Part of a small language model's weights.
Size: 16 layers, width 64, MLP 256 squared ReLU, vocabulary 512, 0.854M parameters.
Architecture: LayerNorm before each block, rotary positions, no biases in attention or MLP, untied embeddings.
Each number is 128 + 32 x the weight over its row's rms, rounded and kept within 0 to 255. Layers, rows and columns count from 0. Numbers have three digits each. The size before them is the row's rms in percent of the matrix's.

# q: layer 7 attention query, 64x64, rms 0.241, rows 0-63, columns 0-63
# k: layer 7 attention key, 64x64, rms 0.258, rows 0-63, columns 0-63
# v: layer 7 attention value, 64x64, rms 0.256, rows 0-35, columns 0-63
# o: layer 7 attention output (transposed), 64x64, rms 0.213, rows 0-35, columns 0-63
q0 069:066076147151134136147108077157122139108099161161101120115064149187142167104151131119133101119164121094118096103082161105154149063138142092116131099100136076130121099084204189146106162099097083
k0 078:179133087152108135163134159122126156134104117147174115077140138159106141089097111227139105104101156106154156115174166171129129179137094116148103124156141134189106124146137081033176143127166146
q1 089:123187134166087128130104146175157158138160193148153132092161148135166093111052078069091118133110206088150149137114123163141150128170170146147144094087080131112105104140168130111142104075157128
k1 086:136146136117082109156081091207139085146117092096162105111137159113148117061179119164109124105118133123164078091166130128113124106120117093127032078099142177138043124149142128111108139138107155
q2 108:124186112079082122095080164123165096074122144189186095107113120141094143090044110096156114136107138089124138181105139192127130117191148160102136120105089117136144101152157142108063137137112131
k2 064:099114132142161143104158118170105119145152139208191121144081144094148149088208155127139111125158125222123158125136087122130132080106156074103099099112165166165105108159134135132153125129118203
q3 106:126171106121122080112103111166158105127101126155141107146123155164099176154158147109041078175078117143082134094138187174151155125198119095112107152150158124189162117101112128123127150203129149
k3 115:087189136177082117155100134159102082084107065154147123076148168083089110130105110153116130109096135101149133119078094145157103184101112120121136077143065152185112151120160143136131172137056129
q4 106:143092127129139142157144158157139163134141125085043106130121103105141144107094117122173153106125156169138087067099138072076140181061171171131140166151164129109092172160103085122078103077106099
k4 098:104129152150094127143127099134204158121151122140153117104100138138156152130123124123179142093142081107108101156104119078139110185128178116178143197067170098078171148149135135129216080171155109
q5 111:100118154161106084142090146152173100128117126093127183158075106201130166123156134159136133136095125109105063055113180125138101083123154136111127152236167136132160161127103123105132168140122113
k5 118:087131090157149107131162164156073192110114158135107165173149117156147144123125112126049181155134105140141185133058081083072104134070156138113129164149141108133141127169119104147147055140138126
q6 105:150135102088151129079086108158078102179144142178150114145180109140096100142146041161167128145128124093178155134149094165148111120105165070083146115103125181061105079128120170126129115148166144
k6 094:094159154142197094123115223170104156147079153166180137104118181091150123102156089123126122106131143077137140094160144107166142132155098110147107074098159080140106117110169160146157166071153132
q7 107:110169056102143108078132155111139133118091122104157075149103161153091124104126109162147200139142072099084070153138144140138156098136120118147130193113105110157095072053132094189129161123129150
k7 101:162084139130123131129190112123100122138141186092075095127134118099059150100187121138114152142184158183028139111112075125146116139124117156157136101146152169156122100168119160124154192150104102
q8 092:116088143108172113224137129063130167112157163137109139163101106116149141173130144086125100132118145177132139096161153082144170169070153148122142186122120159155182136147140130172089055133141166
k8 081:085137139160094125147133109137067097131184077130125104198080174142140087124124163144158137102111135144137132102106092204137156077129138086157043144095140146148087141162082123125164148093113173
q9 102:127043142168106150148157113086154138161155197099100127158140134182150123147163181089138077130134114168074099102074151064166162129128131126129126143170195120133148157127134118149080164134093105
k9 101:121163106127173140095179127142013152164111125135112179161152160141155164110131149052107162118116076153077105156126147185138125097174148111155101130129142090139076115136171137119156152125172119
q10 081:137098095140120140095081142055110117125100093148127113183136107110092145118061119121140145099115167130097160131104106139146133141048165136119193188126122166112122194137156088100069129075128073
k10 107:151065103116188131081213122110105172129156187141086109125150158163153126138155147119160124113129136127094124136212115104146156138133166131135159194079152106088129092134110138147147111176189095
q11 088:110159125161130135133064163132107143169141159138137161062128114210105110181173121119102059145074100141095176142064144150191104147172162157134104125140096085151117125098171101124132155140108120
k11 073:096123114165167160151107158177129202074148098139135147115171173116131130118140171121126145072126084100122075170077160183154164100085127091134141196133111078119155116185144167121123146150087130
q12 105:094115136105127076185158134118098096176123179109043110117137154160138161149133163158102085120149133163083125091132198160171108120150161113142111168175131102149169170088128080182108132168099118
k12 130:118170154160110176157084109136177079116156169150160110122141122093126091142069148141133136134137203150171157146139129148169125143101107155127157041107078155178173127113169085161091178143120152
q13 106:101076090083169126087120104048135162152117181175090085158100107131091123148175109133154104122094125125130112126124196056145124173128122122151153135089143183111135164139163158155177099133178135
k13 098:087112134109127122139128175182112159150137123128124105112140051117145116132132117147084164187124127133128091127120153143077106113153031144142160156149082189100111153203106197166107138098167143
q14 101:162116152049155108144192158129114088146160187120186113101121090141090132067133120096131132097132121080143095179104141102139182164118118157118127102132096161139096111165118142154089199124066159
k14 093:131151088171163088154135050087119163110197138145132083075076125120131155122121179089122113150157093146145116145129158117102100129138166105120170071105098109162073161121135143082155178084080111
q15 093:109107131153181134148106097190155137113140121153083151108075188098098144139173161112140092121082134138107140146079106147090140080099206097090150143152187101129113132116071103134191169118119178
k15 090:163114119081157085193155152126098092133112158140090105121121175158143154091134058132104045115069146102067116148121137114079104132097163124112121165179088149178117169095160139134141083139144142
q16 106:180062137089130149097175087134142132164095167070096111112124092175115166165164146153100082083150069177123171066104132151145118126136127087117146195131148126110146082144130171122137121176130156
k16 096:116182118171110148159117155166085172137142120099149119106174078154124130161086148110100167114112119131077100137104171129129167099091043105124087082180140186114089102097084127076139087165150130
q17 110:113139114075079148111102161127157148049146134092106124088086155088099102085145137096147184128129132151123130071124147108155167120169144170123120105141099089078069129144192196116192113115112126
k17 101:132140147145102086162107101115155088177110127079140169172154112067142124132148087102104099109164110098112107099065109107144078088141122119117187136154115171137146105111113171051089098159209133
q18 101:116092067169146124149087118122178132132166126134130151126103153119069056124137114125111121139180062103161096120078091100184184103089160140068115088154159147153102169138115180128085148136109103
k18 089:093126124112140162069129086118099118162068115115122149105127117148150132110100061109155092121193145115168136178129102072121085140113099073055067159121097116157088155138194149121100138169134153
q19 108:118127102189173139089132067164148139070078163138095086119148140125139167175088130101081158144110172135068140089144120132162153139150176113140091125134117159109166134123182069081083131093175135
k19 103:105117128134147187091152168111121119105166190090085105105176146142127081079147163161106135137120152122094098076118178087121127176127170123163133105108115157127127132191151093090034098118130176
q20 111:184089135102073102153097183100210163094106166073089142200116171133126125128111096139159156119093152113138093106096100131097140102089135168076142098116111145143142132102161183108099140165130089
k20 099:124087156122139107138166133135176164145141079073173157185115185116123130134128147054110177137126142095080146166100115076097076085100085111082109067116127118133074145098121160140111104145153173
q21 102:158133133093126143117113079108166141166239158145113161100124109097168112135155129072097178125103076130143136098132140115161105117085140132114186110121143160130075078118203105135107100106162076
k21 096:079048225123120108158143122128189170122136193175129120146174130164124138139089086104119104121114109133140111132123171150160139124151101155105072106141108128116190118102094180104095087111133091
q22 117:088134142159148147133075118111064094116114171082121207140188122129112115127140154186090118104091085149127186151127179097089134075127166096180081133135151118127070112149106180095137130141135142
k22 103:153121086137181144181094102129132085128171148133074151126149181143127062166128059128080133128162092072175117178173118163147136124094078100122109174160190098109119140134173136132125117113139096
q23 102:115122089151184155112178104128122067173056133141109103148128151136144108114177130148145126073165081159193159146146125089142160171129092110076124149121125065137123092137141089085116158182098080
k23 105:126127093132170148054143098064107132144116116120083108142130089156154119063106140117153156152102087118122146171134135157129207101121119048148152106157103125110069112149130140069106147071152073
q24 098:145104148114143127138086183155129067129068171116187122172128165143157093164124108159197130119121087177062178112077144152171085104118080136112143084123083119116087144136148143127116123125074144
k24 097:117113150130148138125088167085146080116156128174143169116164190131206118143132098118089146112163122105074189213160070126176178139116104116071172099124100149124134131116142129137171114150133155
q25 099:076152149156110137136119136142080122177095166150110078075114106133071147112167171133074090065106103166137176121046095145171135127137128118147134114136102185158180081103126117138158168160134151
k25 097:101159132055107132129122137197065152112106154166108085090133103192121058080078152141109130110123138146127106128140143135114116168056143111157176151123141157110128136119148098165156201140154178
q26 101:099149166154163087173130113191113159105093144132124162153082191102124092168117161139107085143088140217142173122101090128152121154119137129138135185148139087107182080124114142151094115123199149
k26 095:169112128100122132113139161120098097119065148131104057082153100185150087104156084182134108129112143151137121122147152107156107123108062155069183130130101142109094160072092047150108097134161152
q27 107:128153163142169147169122167144177118173143077104117122126139122145128176096115116085105147173134066121112133083123136150113151116143140069122147080121197171143120112150123098164028146191108085
k27 099:159070104153139127133139154093118137087176123130118123140125102153073178130100178045198128147137129157168132132050080090149116125131191101090148129182130136111106110138190153154091111109114139
q28 096:125172137148128097135099090165086124183075110133156121143115082134083130135123136062151179167142103161166142157084108109099097120149105129116090086142120052105065087178111134087198147136157125
k28 097:137162064091074102155139110161146135115100108177166113143159092108166142067185098168145178159177088141124079110161100152159156132112146094082151125190145135189135145106129162115136140121107184
q29 115:149108106114123143161096089053187117084118128145081144113144226129085118115127112106157122059124117163165131190151152119193133154155149105131133143104128098095144109153106118046116117112132164
k29 106:105166112083103173121112095127145102135070120126117168109169176185122121166119062102126111171114108063100153144131121087091117125163086126185147084134111154127075144146075085077096143068142127
q30 093:104152133062121154125122140209106089156099179151069115105092103124137138129125123149093214139155168131071126155200144099079134119120093069142098143122153101108089155113124139090114163106156102
k30 099:142073055123147164108156165135118150144156148116119123160161140093160129131111136117089161133140082154103074061040147181123155125150212135092135097158143125184086119123133162127129172099123139
q31 118:126106132083128174088052161126185137096134152154121109120079059082088122096087089110148138170179126119163134118097105153083110081122146228115114139091127156122146119136120119090118096094103120
k31 100:142169173129138099120141178142225129152129161095179174121105140106154094077111121134163097100134134092115050155088139139093095124153116110084138159154124079093078091162109158157166112137094157
v0 103:113117099155175123140124095164097146094128108083115176171155146180089077126190127148094133111095080110188073110137085199126148120073110136099135076111155191120151142152122144155153104161098109
o0 104:146144127078130176117124123112160177164182115095137128118111071057184151181115111151124163142110063077179105102098173133135118073125127082104151127122131153135070111116133184112122167092107166
v1 083:111118106188146101170077195100130165139134134134100148105107105126100133102150166123136149104072158129081093150113178141092107130123121160086151146142157076138063126188109138197157209104113119
o1 087:118196095122121128061127123057092118082117114105083105143132097175167088077128111101092104168130074135112086101226119133167141124149121138146111176173131150070155097102117121124117117137128114
v2 112:165155152124105093109120203151089147143064104151056128107097134139168157156080092128103142131121139132091147127124171138154089174156150133121095063136170117160054095122167120174117131145150068
o2 105:134119133120112133108153124116092083079111144106130092122154108148128128161094128179081116034098177129155144126152113107083111209130159144187151193070063122124166138140164112151165157104139140
v3 092:111070144093145126159166147122123136146163156130208105171188182146111106084094099119161137076070122131093117091151192077146132102163148094137112115176161075171122139144129124159132145142106178
o3 094:095128124120135122102099161119061135174140076135081121163112144122151101134170172198110115145112130083163052108092112157112138131080139099176161081126165126102140118155119155114063138192126069
v4 091:145074125116112088167129095145134090110093100190058129119153085094125143165130118173186139097214114158129138124095103118104093108074115125157085136167118143127071113097171072152104141128144086
o4 097:153105152146040141097104129126153162086149103167133056152083061142147085117064111101119181112119152072103117133135108108099104143094151104152125082106098142112113096109133124182147077132184138
v5 125:137153076120122089097120111101072140147133109155135099072127141049075129163165052120139116175175104107137144180114177093168157147183138106169115135129135091137147124139136079164074101160141106
o5 116:091139151155172169162094085163138094058129152116148146180168140124160119111069103181156068151067196093112107159105109177112054126101129152111094117134107110154131116099139099133140098126125155
v6 106:091118118149185132155113140120169161140118103040159082138135163111124071149155157118139106103152110143110092128095122137149204115092084177119141079093107145120154071124149160059120135158173177
o6 098:178093169158183125143109045174150106156143183109132137130079114120130154153166088115116091192109094125194163129097123120131118087107115097123129077136131141089132169098064136174140157097129090
v7 092:146143095149103133093060096143183061110095129169115079156108132143130150144127130082123148157130152142163135067127105074165118229167083069113144127146141128144149143099068114137117118162110102
o7 109:130073100179114139152178138114119082138045092147078163139116122069160102165078070110121107086134091109094084142145087133095092128169104099138166137097134065155082151141126080123115154125128126
v8 110:133140110166130184147139104137133102142125103105119184099100161139162048082145175165150141139111061108146164100130061149106136105090112149094207107089200102169163121114119120135161112123094118
o8 101:146111077098167165111095135086137115116126107088091100142110116107111089126157140054119138071185118116156092210149147135151137107100137062099108104051100120159114121082097126064142138098121128
v9 085:113110145163126187144181126140119100122173132150135171178145141132082099094181172124149133208171148118093157145152056125094135086139122173129153180073158133090125126114098161122126120163123059
o9 095:119067162145154080139096127111185126148135097121117125130071083123084137099144145130125116117142073159116101160157151126121142088124121162126078145146141080161116057011119152122147091155174157
v10 100:071142149092153120046103206146091106191096121133132145168084083113165148160112107107088098131172149106100147110137129172080162156104165096128112112117090117120119177197147123135137090155120157
o10 096:108104067095079156139132126136164112089114229123079138113149173133091117137177104164138069153113143170108109128127177111095122131169185176108133155113090180154141130145175157174110142161141120
v11 100:137123073144109129107161058075176130110137170147107087183156102116141168140127161051203104116116140126141096183113112142183117144140098133112193092126161129150110123124125139108182155076098104
o11 102:071142141146193127165192127149098079176146117133073135108140148129170048161123103123083129101073125168143118095137064111173131104084160105120086092161177093139111135105139129161155114158118123
v12 110:072135138127130145111108045112168114110150096174105103105106173086130177071120139143115065168117150185106111182170158117139169175144105101157117180106116132052113140160156104148135122094143123
o12 103:130157194131073142194130138166125110112101104182101112142113139172064122136113086120182154146139132123178117121115093130176083097134146145066120170159064098152154127127185138071095136128101093
v13 094:081112125120137138176093089150097159172182080127109103113141191105090135194067103087135116136134143172157123092134148117115138161149143171217143142119172162092121110148146184121095175122093135
o13 101:111082137091131126080137089117145110123040095183155146124104048074128174141169179154139095098090109114165140139137083154165117100115149159139097135178070134117150179092121143120121118117113173
v14 122:162086135137122139093117135087167077104115150088106141186141127050156079107127149125143197133086136138122165141172052149136076114169121109107160170121185096151133162107124103150126123113189090
o14 121:105144135148106137203139109087133103081156050146103176116120184121089123164144149148138138064168088125080129147173191161104153170129187092171141139134131178136126110129074110153108141149125155
v15 084:114106103153174088150173138170160145117097120163191170090096056149148154147172147157088136098168117137115138149206137114147067160131122067117173146123080108108160151105115085168154114130100110
o15 091:163105150126083115140134179017122088106142197119107071117130105113160165138081140103179132157145180117109139096119143129128119118086109152109153112120141044164102148158126081116096118144110087
v16 102:119111111087115109125127166123101143194129102178189101085140124086090135101109129123131136136102113122157118147125188102143139117155172111176101118144095102128194061125073115198104104179180072
o16 101:140145158137160070138087158099123155131141117131132146162141071140181102105160107139177048130148192088102097138078072160094110148083148196103161138094121169117092096120100091137151147149087123
v17 105:124155088107083140155094125127086108152161174099173139132107144131129130140170105138188116084117048220156121113124115115129123089111057108104156144076184079146103139124134098155163154140109173
o17 111:122098087096161205117135185109081147113126137135093088128131097112104037107118107170084175163113124099153130139135090101155130135105117171143133073137148124120141121107033102096089138078140146
v18 111:141124155141179100174162095103105095098112195159124162088139148113134143145139166126108148103189144181081140127111147169098148129074111129123138112108105121147176097102135224101127064087187135
o18 107:105082183154086172131131137132112164142119169095150132105132093104113153081118127058179141056117133184154139169130112104128117052106186123117143155117168114051143104160123122153171103117166123
v19 091:083124104139134164139128116121121118169130098114119140135188072080131114082171102098170115039119093152140093129074108155118071141122089126133131168100080165128062078125117131176165170115125080
o19 099:093134128091144123120129145068081076105156123126096099081074071129124110152119076113114179114163119139127177093069112125177083138122117181164117097150124174106100067090100168141159135166162164
v20 093:157102135159143082161078131135180066139112102165126131130101081160152096120089143132088143170142142166141107169063179122140122118220154142163124062115165085140153132147124137148109156154113067
o20 104:155121116174057107098116135112108131165118102128099169155086134141148131156115162139169078072089185099142125130145135190138100181155115087101206163147150117143168133104118110169183155152148187
v21 084:081146091053146150126101099152148142142157190088105128177132142149107079056133125138131127193147100111102108094159166121186179109114112125156162139128150126140155097126083128132208115190128109
o21 090:152135156092160156090087118157115100175142068132096152154145104135139047138145098135178078171183075150196144141116139166037157107143126111112109108132175141156130133119157143104106124101168127
v22 089:147116144110114125128077121204168133094148198130084145124117124122165153113169172128152118159151099097187097057131053126152084207127135160107100138078135119128109134149103190145118123147130100
o22 098:103109132150119182120181102078107124155095094133085090127152061100114162146120095154118114082120121162026141150119113123120158075184167119175086129147135109153127143057120080124136163097121144
v23 089:160131077171170163140038139157193116117092166175122090105147088174123145122139107096084061171129123145093106111146101120138148119142111163091122157129167155111192182165156137107117103147108109
o23 091:103144106162101142194180116118170181154161118098124181093117119137119125126220117102134104137136151107112102147150102128125140104221082055105147124166110098116184158113138160093140087121155119
v24 091:172178215174091121111075134112153097193141176097114125110116133144095151106138147117114140148081149114072140100135176075074120122168131130113119083117147105115155124143116079133135150136125221
o24 100:150130141117136147064168118118073138137126097088101177183125221091145132105119107115186087179089147127138150147163108088140143165163107124158135179101118096108119132102050143110093130178129098
v25 107:121136181150176178155135109131146127083150080118098161094059140087082159187138146137111142178067075134104125128069138184150101108090153078115143173090132103124134156108138143088124105103173133
o25 104:127176093177147180153123101066155112197117141160156124117120164147114133119156069126193188105129116102103168171152102126120136109093160129149177149091067151118123126107177080096111083089152126
v26 115:153106111128043139045118139156127143140133101140170109156173136149108146165152089158087107137089124072114108137146089098136114125132122103035101148150200120165081138093095123106151178147105118
o26 108:087142163110181109141165135199103084124140171129131093148123152137141112196174180159121129139101082064079075096131165109076180144184103142186131130117139137156091130112101104100103098140128130
v27 090:101188172170078075173147107123156106173121075137132100088145134089139178085141118129094132143147124179188098168111135068105102102081107136134110195118106121116156181123136182127101125128149089
o27 101:170085136104111137135076097093178195091063144115136130136057148184148108136111078126160149066132161137107107117121119140199104103171125169156090146129174109115150163128108100112160137081090133
v28 115:085097181100125137149148105043156104128201125174196124096145169108135111126131130132166163086097114140158093155150104132136076097094073098144165109099151180109109142087105133082109169164127139
o28 109:122094089085137095118138098121135162173130161180085156227135103150127110128167141150096188106161061158150145105092077104155093122120150136077140104139157077148089134136082111114083159093119131
v29 103:138131096147164121130169158136160099092126139154141123130079140160168132145170110072124127063079145140118091056073151123162124166107134142155105062159100143135150097173183136088144183068163103
o29 111:126142150168111138119181099066094134189136125121129123112139090150154091118103117137078141121099129127161171132146149097154128120201171160122198090065122148105125167172135192154199120153095092
v30 085:140128047154086133205133128093170148138174159148100118131102135090147155085096168170098138128082115125093152139098117070206121081177200116157135106110134144128176147124154115098141123116103120
o30 087:167190175150119142183123089156077123184155100145130143115118183093177111078136174127110072101183166132105154155116137159224140136136135106145138133107143129159170158137156148120070119108110122
v31 102:119186125153150127142128088071166150144176148184164115103090082144160145136110153076113130157151091086160174167187081128109133106108154079105066159131110125097151142094093127133152088076132181
o31 097:127133102138121168120174154181165139089133175106104127142102181107168121115149183090157140104162182152147126143092131160147139102164158133085148106171173079134102112067180088136105125087083054
q32 098:151165111113131156116106187140134147104064180120143084113143157102108141141174109077138187162077154113157114104146132145090150157115133146110120051074131095162092073125176161134084175136178147
k32 105:152118104171146100171127111102104163148183158101195106111147076136150092162132077142102073115150168119097143170143107099128177124141110089174085089112109146166100183126184117126174062147130156
q33 096:096111175170089122128175072115082153124090112112149133163165146157131110115153131140073077063149138148128150112070119128200176150103152143152118184139152129109156130106060092129145105125065170
k33 088:141064144129137130127122123110129142095059138148097049182120119128143234076092165136164101096137113121098133100142127131086155101128140123186072135124121094121109159095088094113168137146178145
q34 086:112101163169079076149176164162097106130096081167149172106153143174135116138119120166114102030147158149121148114076083139140162111102150126132152175136133115092171123145107128107179114075076163
k34 093:107087123140161118134105125157162165113145126169174015116144125165174181131093115124146119165132116077102114128137141103121122103111044102185116152080130117136149121113144108169114069127177178
q35 101:132131120105129147057059124117118169179172111105144111086088086098070160115178157132135125190099071153137129147146178148111153092105137131089136096109127118159119091126151173127108219156137145
k35 112:122152063086109136082113127151139110157096159116133149114122133066118070109160107176053142105140119128151152137136134157114126155142153166089179129093060055128148078164156161127067175107121118
q36 095:087165164162150128194163096178145050168120125141122096139083136123134152101094158116139148112117123109084158072105131108159122140127132083093115094184104065119157138084162095167105166161069110
k36 108:150153088128171192100126157131132094115097172146148139122132124130097151107132143166098155102138152115195119089154120156133081104096138174092112068166090086188054109155150073127108188102097109
q37 105:154094107172107148138171086140157143119202128073136134086139151096126150168110131114169108123123120122113090104101109141125075127114192080209161069138159093152154076095137151197146137140138090
k37 109:146090176100132098141110103119117159154174157129126097142118105153106211109138139116158163136162125114148082116084099111113174188117088105197148153076166157086155181122131076190108112120154168
q38 081:075079158124137115220051109126109132116132094094148138142168141117121116139126204160141159102102120123127093085171118123105134144092109136112094121119202119174099112119081096164127100154119055
k38 094:140107114151152136147134123081147098133160156137176123147151115143110055122135146086101163145084126083070124121171166150175218155143117108171116148136096166093108159135112104052084132135172073
q39 108:113194119120190119118151140105086102083099130117103120123168144150152201125138078157147205087144136055120151125114124158141086090111120187164135123141130072115157080137137077155126181115135107
k39 112:114184091119142122145110125199146102099059129140079130135079110159103169143072149090113195092168147157149126125114144108104134150125201128124110157110145138100104149111158117147041070139116161
q40 082:163174146075142107097113185078134102101106149159123099146112114133166099161111120129085141144128194190135179078126132185112142104099100117144072082121151097116118131162209136127133062096141151
k40 078:117130050090084100081105178111106118157172158071102093123196127126114092086102073138166116149139131160129141151146127151156095217131115118144161071107126157141168135144098135131190135127112105
q41 068:162127136104125144157096138027148133157151096121116120121101165178071124123139133167164113114128109164147050123174191121166141141125113127090169147170100075089174111122091107112131146172146073
k41 098:141140143144105123124159129123152146148144151159146095100196106140191099182110122152099100117110175167079169165122083127152109121123066118200100100083109147122123166110124132135160054179134200
q42 109:134163147148125114164185103180110080144079118127129151175125105153148166148094158067090172125117088152079137106102106100130156108195117112100075144211157111126125140108095082082094176122133114
k42 106:115114096080099073094139113136088185171081087100074117117153147104133153135172097130150089155156065078140104094101152189125091153148169174072128124121117089105142115136136121108177144106091178
q43 084:104099143155132111171124180161174081108151110121171162105140100114141070169141144055229090135105143143103162114134092125098162130166098129130067097121163079133094093125176158134136094141130145
k43 097:151120186136111066083136070187126087115206097139145152120131120092103120161156097127175120140121110100091144149166119139135097169168164072152152157095146149122174171104085122106170117115117060
q44 089:136098126154192141186125116149158085131148159129124169147117165113126170161134192115150108144167111118095138137202148150158155097133063048102099131159166105169152143084106144191118170163122131
k44 091:114103103165156152114124158139108131097095160192152109153166170177152155147074121147080124144079147082165126167173104168128150109092093214112140140110103094140114107112158141138110164171183189
q45 096:103146159134102112136165061162093139169103096139112153126104144128144140099089096140108154054147150070130085114076113106135117134058179112086110142174156082081145174068157086124176125107127121
k45 111:096072136092148156077157072170093150137144112112116104103088082132089190087132134152121195101110116126172122124109120105102188153112123107156186164127178168091164153149145101098141135158176082
q46 094:150119082129140116180102166170090119137115160149104126062118135151135134085092136149207104117177115145086098153119174060100137155158212125142079135087102096139177165132114118095156157125161135
k46 103:117109127167182118098142206145134069108141141138138147081083155106107143164147141172131175156166131080167140132112123087107077128168194133113130112055116118097113134117112132159150175077168072
q47 111:072144137168080143101106104138116089153090120098118085092165096181095150126188162153157078092137130096084156080120110118142146117148084156160096165111103154145189086111173148101069129156158165
k47 105:153136090084095135112125083138061063172075130159090113185135126160204103098156112150123173114103116102142092166134139134142141095149124094115150116123120141069101096106126149160195174129090176
q48 099:162114184146130103167136102144114149151105102214123204132115183157153114180097108135089056128118140109146177163116098116145084144159090150121117109071111082127132147105184129128137069138114097
k48 110:166118149120118116215166099140103184121167095096125140161133147050143124097109133126165120130144128083065109160142138155110099098081138179087142154139114188131109137096166136169185165155173160
q49 087:105123130154127125164142072148104136104111100074164148113150161087140040109123117124088140171097164156096157123083092178182128177133149180120136120133095093148120135123093128110213156077113174
k49 094:149155126155106133151092099101043095200178116152161153137100148131115140137153120162183078149093127170147196084087111112115125175079106153098131134148095153131111176057102128148107107156119111
q50 105:173154118086093129098065074131143094131168105090103077143149095104133145164153151103056091173141119094107135156076219091102125114178159093125088131123133137168092147123117138123137112096175130
k50 100:111152117081141077124100180062099122131095064089136158177153091123108092163139084157145124139185094128134139144103184169118144144139127127165122106044165137119096107152113081088145175127110081
q51 109:136160125108081107157140094120120151119168067182171164096141096127099164097079137131169108069132126120114110126135165154103133093124060101088143140151088103081150086203172167102120186151123156
k51 106:158133125130112161105144076147140108155088111162122130097139023105142189097121125143158153122132108052154133135104191092099112121168117107160112106109097131199098143109111122117144083154165200
q52 092:173144181083129089119193130114101168125072098116095128175148095122141151142119074131148110137137158182143120103100147112207128105114202144097184103097136148193099137139101109155083157139161133
k52 092:116091091152111104198137151106137107125163157164123121183123135142135138121157122102150118164101142191150148122069174129121134110094110080118141175093148064163141053132185165078069144095165145
q53 090:133192156166101103107136101125186092056107072103099172106118103176081183134123123135110177112107104156105104114167131134084131103128172052087117124117101157108131149119133115119198172114147098
k53 092:161134156119169081109099100144115109122092153123171111119146100099127206090142184177065131126133143169100133077122118171089072142151126121133155117124167130103079071141153116085054137180155104
q54 101:128086110101117112160129111138121155122108104166129128114191191117093151079109120135076075141131133184075147140125146123150186085112095159159154179206130106142163180125109060118096166155124095
k54 100:171159158058142191163091140075136161090153150192114095141136172136138130119093123115165179137117064142111165141119089164117127110158135120100134106086149079190109165062141102108105111115157105
q55 094:123124091141122055122171118112170126126124122150141099094148095113167167154183200163105074088128144087075073111104131101137138138121111182163146102148094149097130159172151130208176104155113148
k55 103:162090140123152106148163138162072139146111061124112142128157148127118105103130155123089167157085141135115143171107185149100125127152061163188131138118126138190114113108083117226130174080082153
q56 110:144124182150116104145136104074102103118153168132101172104196133129122133158180061153154075125080123187141088150134097130132160099135117109150097172156173122158139120097042165141179102161112136
k56 110:126136103128160139164176073089134127198094132122159179155141134103142158091072142125135127123076195167104143097149088154095128159130115082148059158126150141099164114068107158085161188120118115
q57 103:105122141131130173116079103064167159148184129128114130132040115136179141062142163093113110168131113131102159087137152127133130128117124142184178102107125114145149067138167045159103082131160137
k57 107:108095150121103158154133171130138176122095164069097071179181185129142127097176102130200141132113117143134089144123162120171135141179141209094160126157100168127144131104084080122095150164115114
q58 102:109112121150152116177153172097109123169130053160066098100158157066105153191180156126117144122168115120153155106174150146131150122169137053159073143154154111114137127143096140136128070086161152
k58 110:146150134133121131088169138146114122183149098093132187150082110118157081146145171176057189153156099132127080086137113116167135100131151130124058128141145131153152086080096111057142184105167130
q59 105:170178107090157212153142092056134145098112111117099096099159210113135124130152103118108126094152109193106144183150127133164138089079134101144136116095129134161070124110178136087127111085100137
k59 108:130109127114122068147086125126143134131154095129133155104173127108145102168096112098148203131216207185141093128138060113125165098111128126132194154126111087138086118102114083064118136138115132
q60 102:171168081108125127090159117139172130166162153157124144126125099080067035068098166139137218163180119140191100148125149119153125119099161141113082116121099115123084133128146103136146106137147141
k60 097:098105089169134107126089146127109175157134105141085164049166156150157083085131178147153127169163135126142156103100108114178123116091120185147145073103125086109204134173113139098116066111114099
q61 110:104073142087112067159097183096086128086144148116131097135142144160105144137118160121100143102106197134099114094111108128161156105092148153058148164188126170151193092084170126157146083170114124
k61 106:132151107108094167110105166152118107165113208135110138179109173201050078064080151117149111173088117146084112112153121121120144094133093096163166123106086138142121164146162148142125159172144146
q62 100:154108105105113129061022110120107104107171168134152168163118133152085113133082180124160108076106110162151148105129064124152102089161182129106181123151174112130109161116113146121173114152166139
k62 103:159115137161145102155084110126154100101105192101160183128156110168092093163109064132150123086087133115085176140080126130161142087151090137098125132118168134112161206126199147129133168175153163
q63 099:089118139138126112072120183151145111145151140151129146050183098075160178121128126123121133055201162134135083180134162125125091178140160169147099176104132177130062125124110149132126109108120101
k63 105:157122204141164108116118095148123115168104152128153186085114122136159061083128135095154093144129128067133081201152175120098132115117154121180112121083164090106141102144083077100130130077080127
v32 098:140112107118157151094145157172101092150148154144124128125120168094157109141117099190136102131101147162097136064120124159119177144092172153071123215097108141112170097165181110088120099114200179
o32 095:171094114068071175123082172141117149121150118157154123106164115125138158160085163109114133086086223058161137155167182158130120083133157096162153096084105138125154148128151148165137144121155145
v33 114:140127094142103106095132109140157117106133139122137108098121058115151125145076178135149106048180084168129127195105153152085124130147104209153144150130074069088189101158108109115158156125156127
o33 103:152127126162142112114145087096145120149130076104126200171175115084135161103108204159118072122140140087064106184168147133105143121123150123157100182128096110121117173159101129055087135168110158
v34 091:108166121120133130160083125153098140150082157155182082122158128172044170145179161045122102156160173127138076100113148150125120169138157107092120085082152177147118146127130104090074151127141126
o34 097:116162145074093119074133157102123099143060082129122100131108117149084101137129106154162123113139067059184113085146139068131151144138139088067142129137153094093091110086070166150118127085088149
v35 113:139214150140106088136120115118148099084072130129172157133063096178086164165129079121075144152157088114088122159162131176098135088103108115101126108102156094128150130193093141126140122130061152
o35 113:108159164140127150130115134114129147129087110217147109132070057121117108076104146120149163100144143118117102154122107132166139161083110168128081144195081072084040146135155133094157146123111158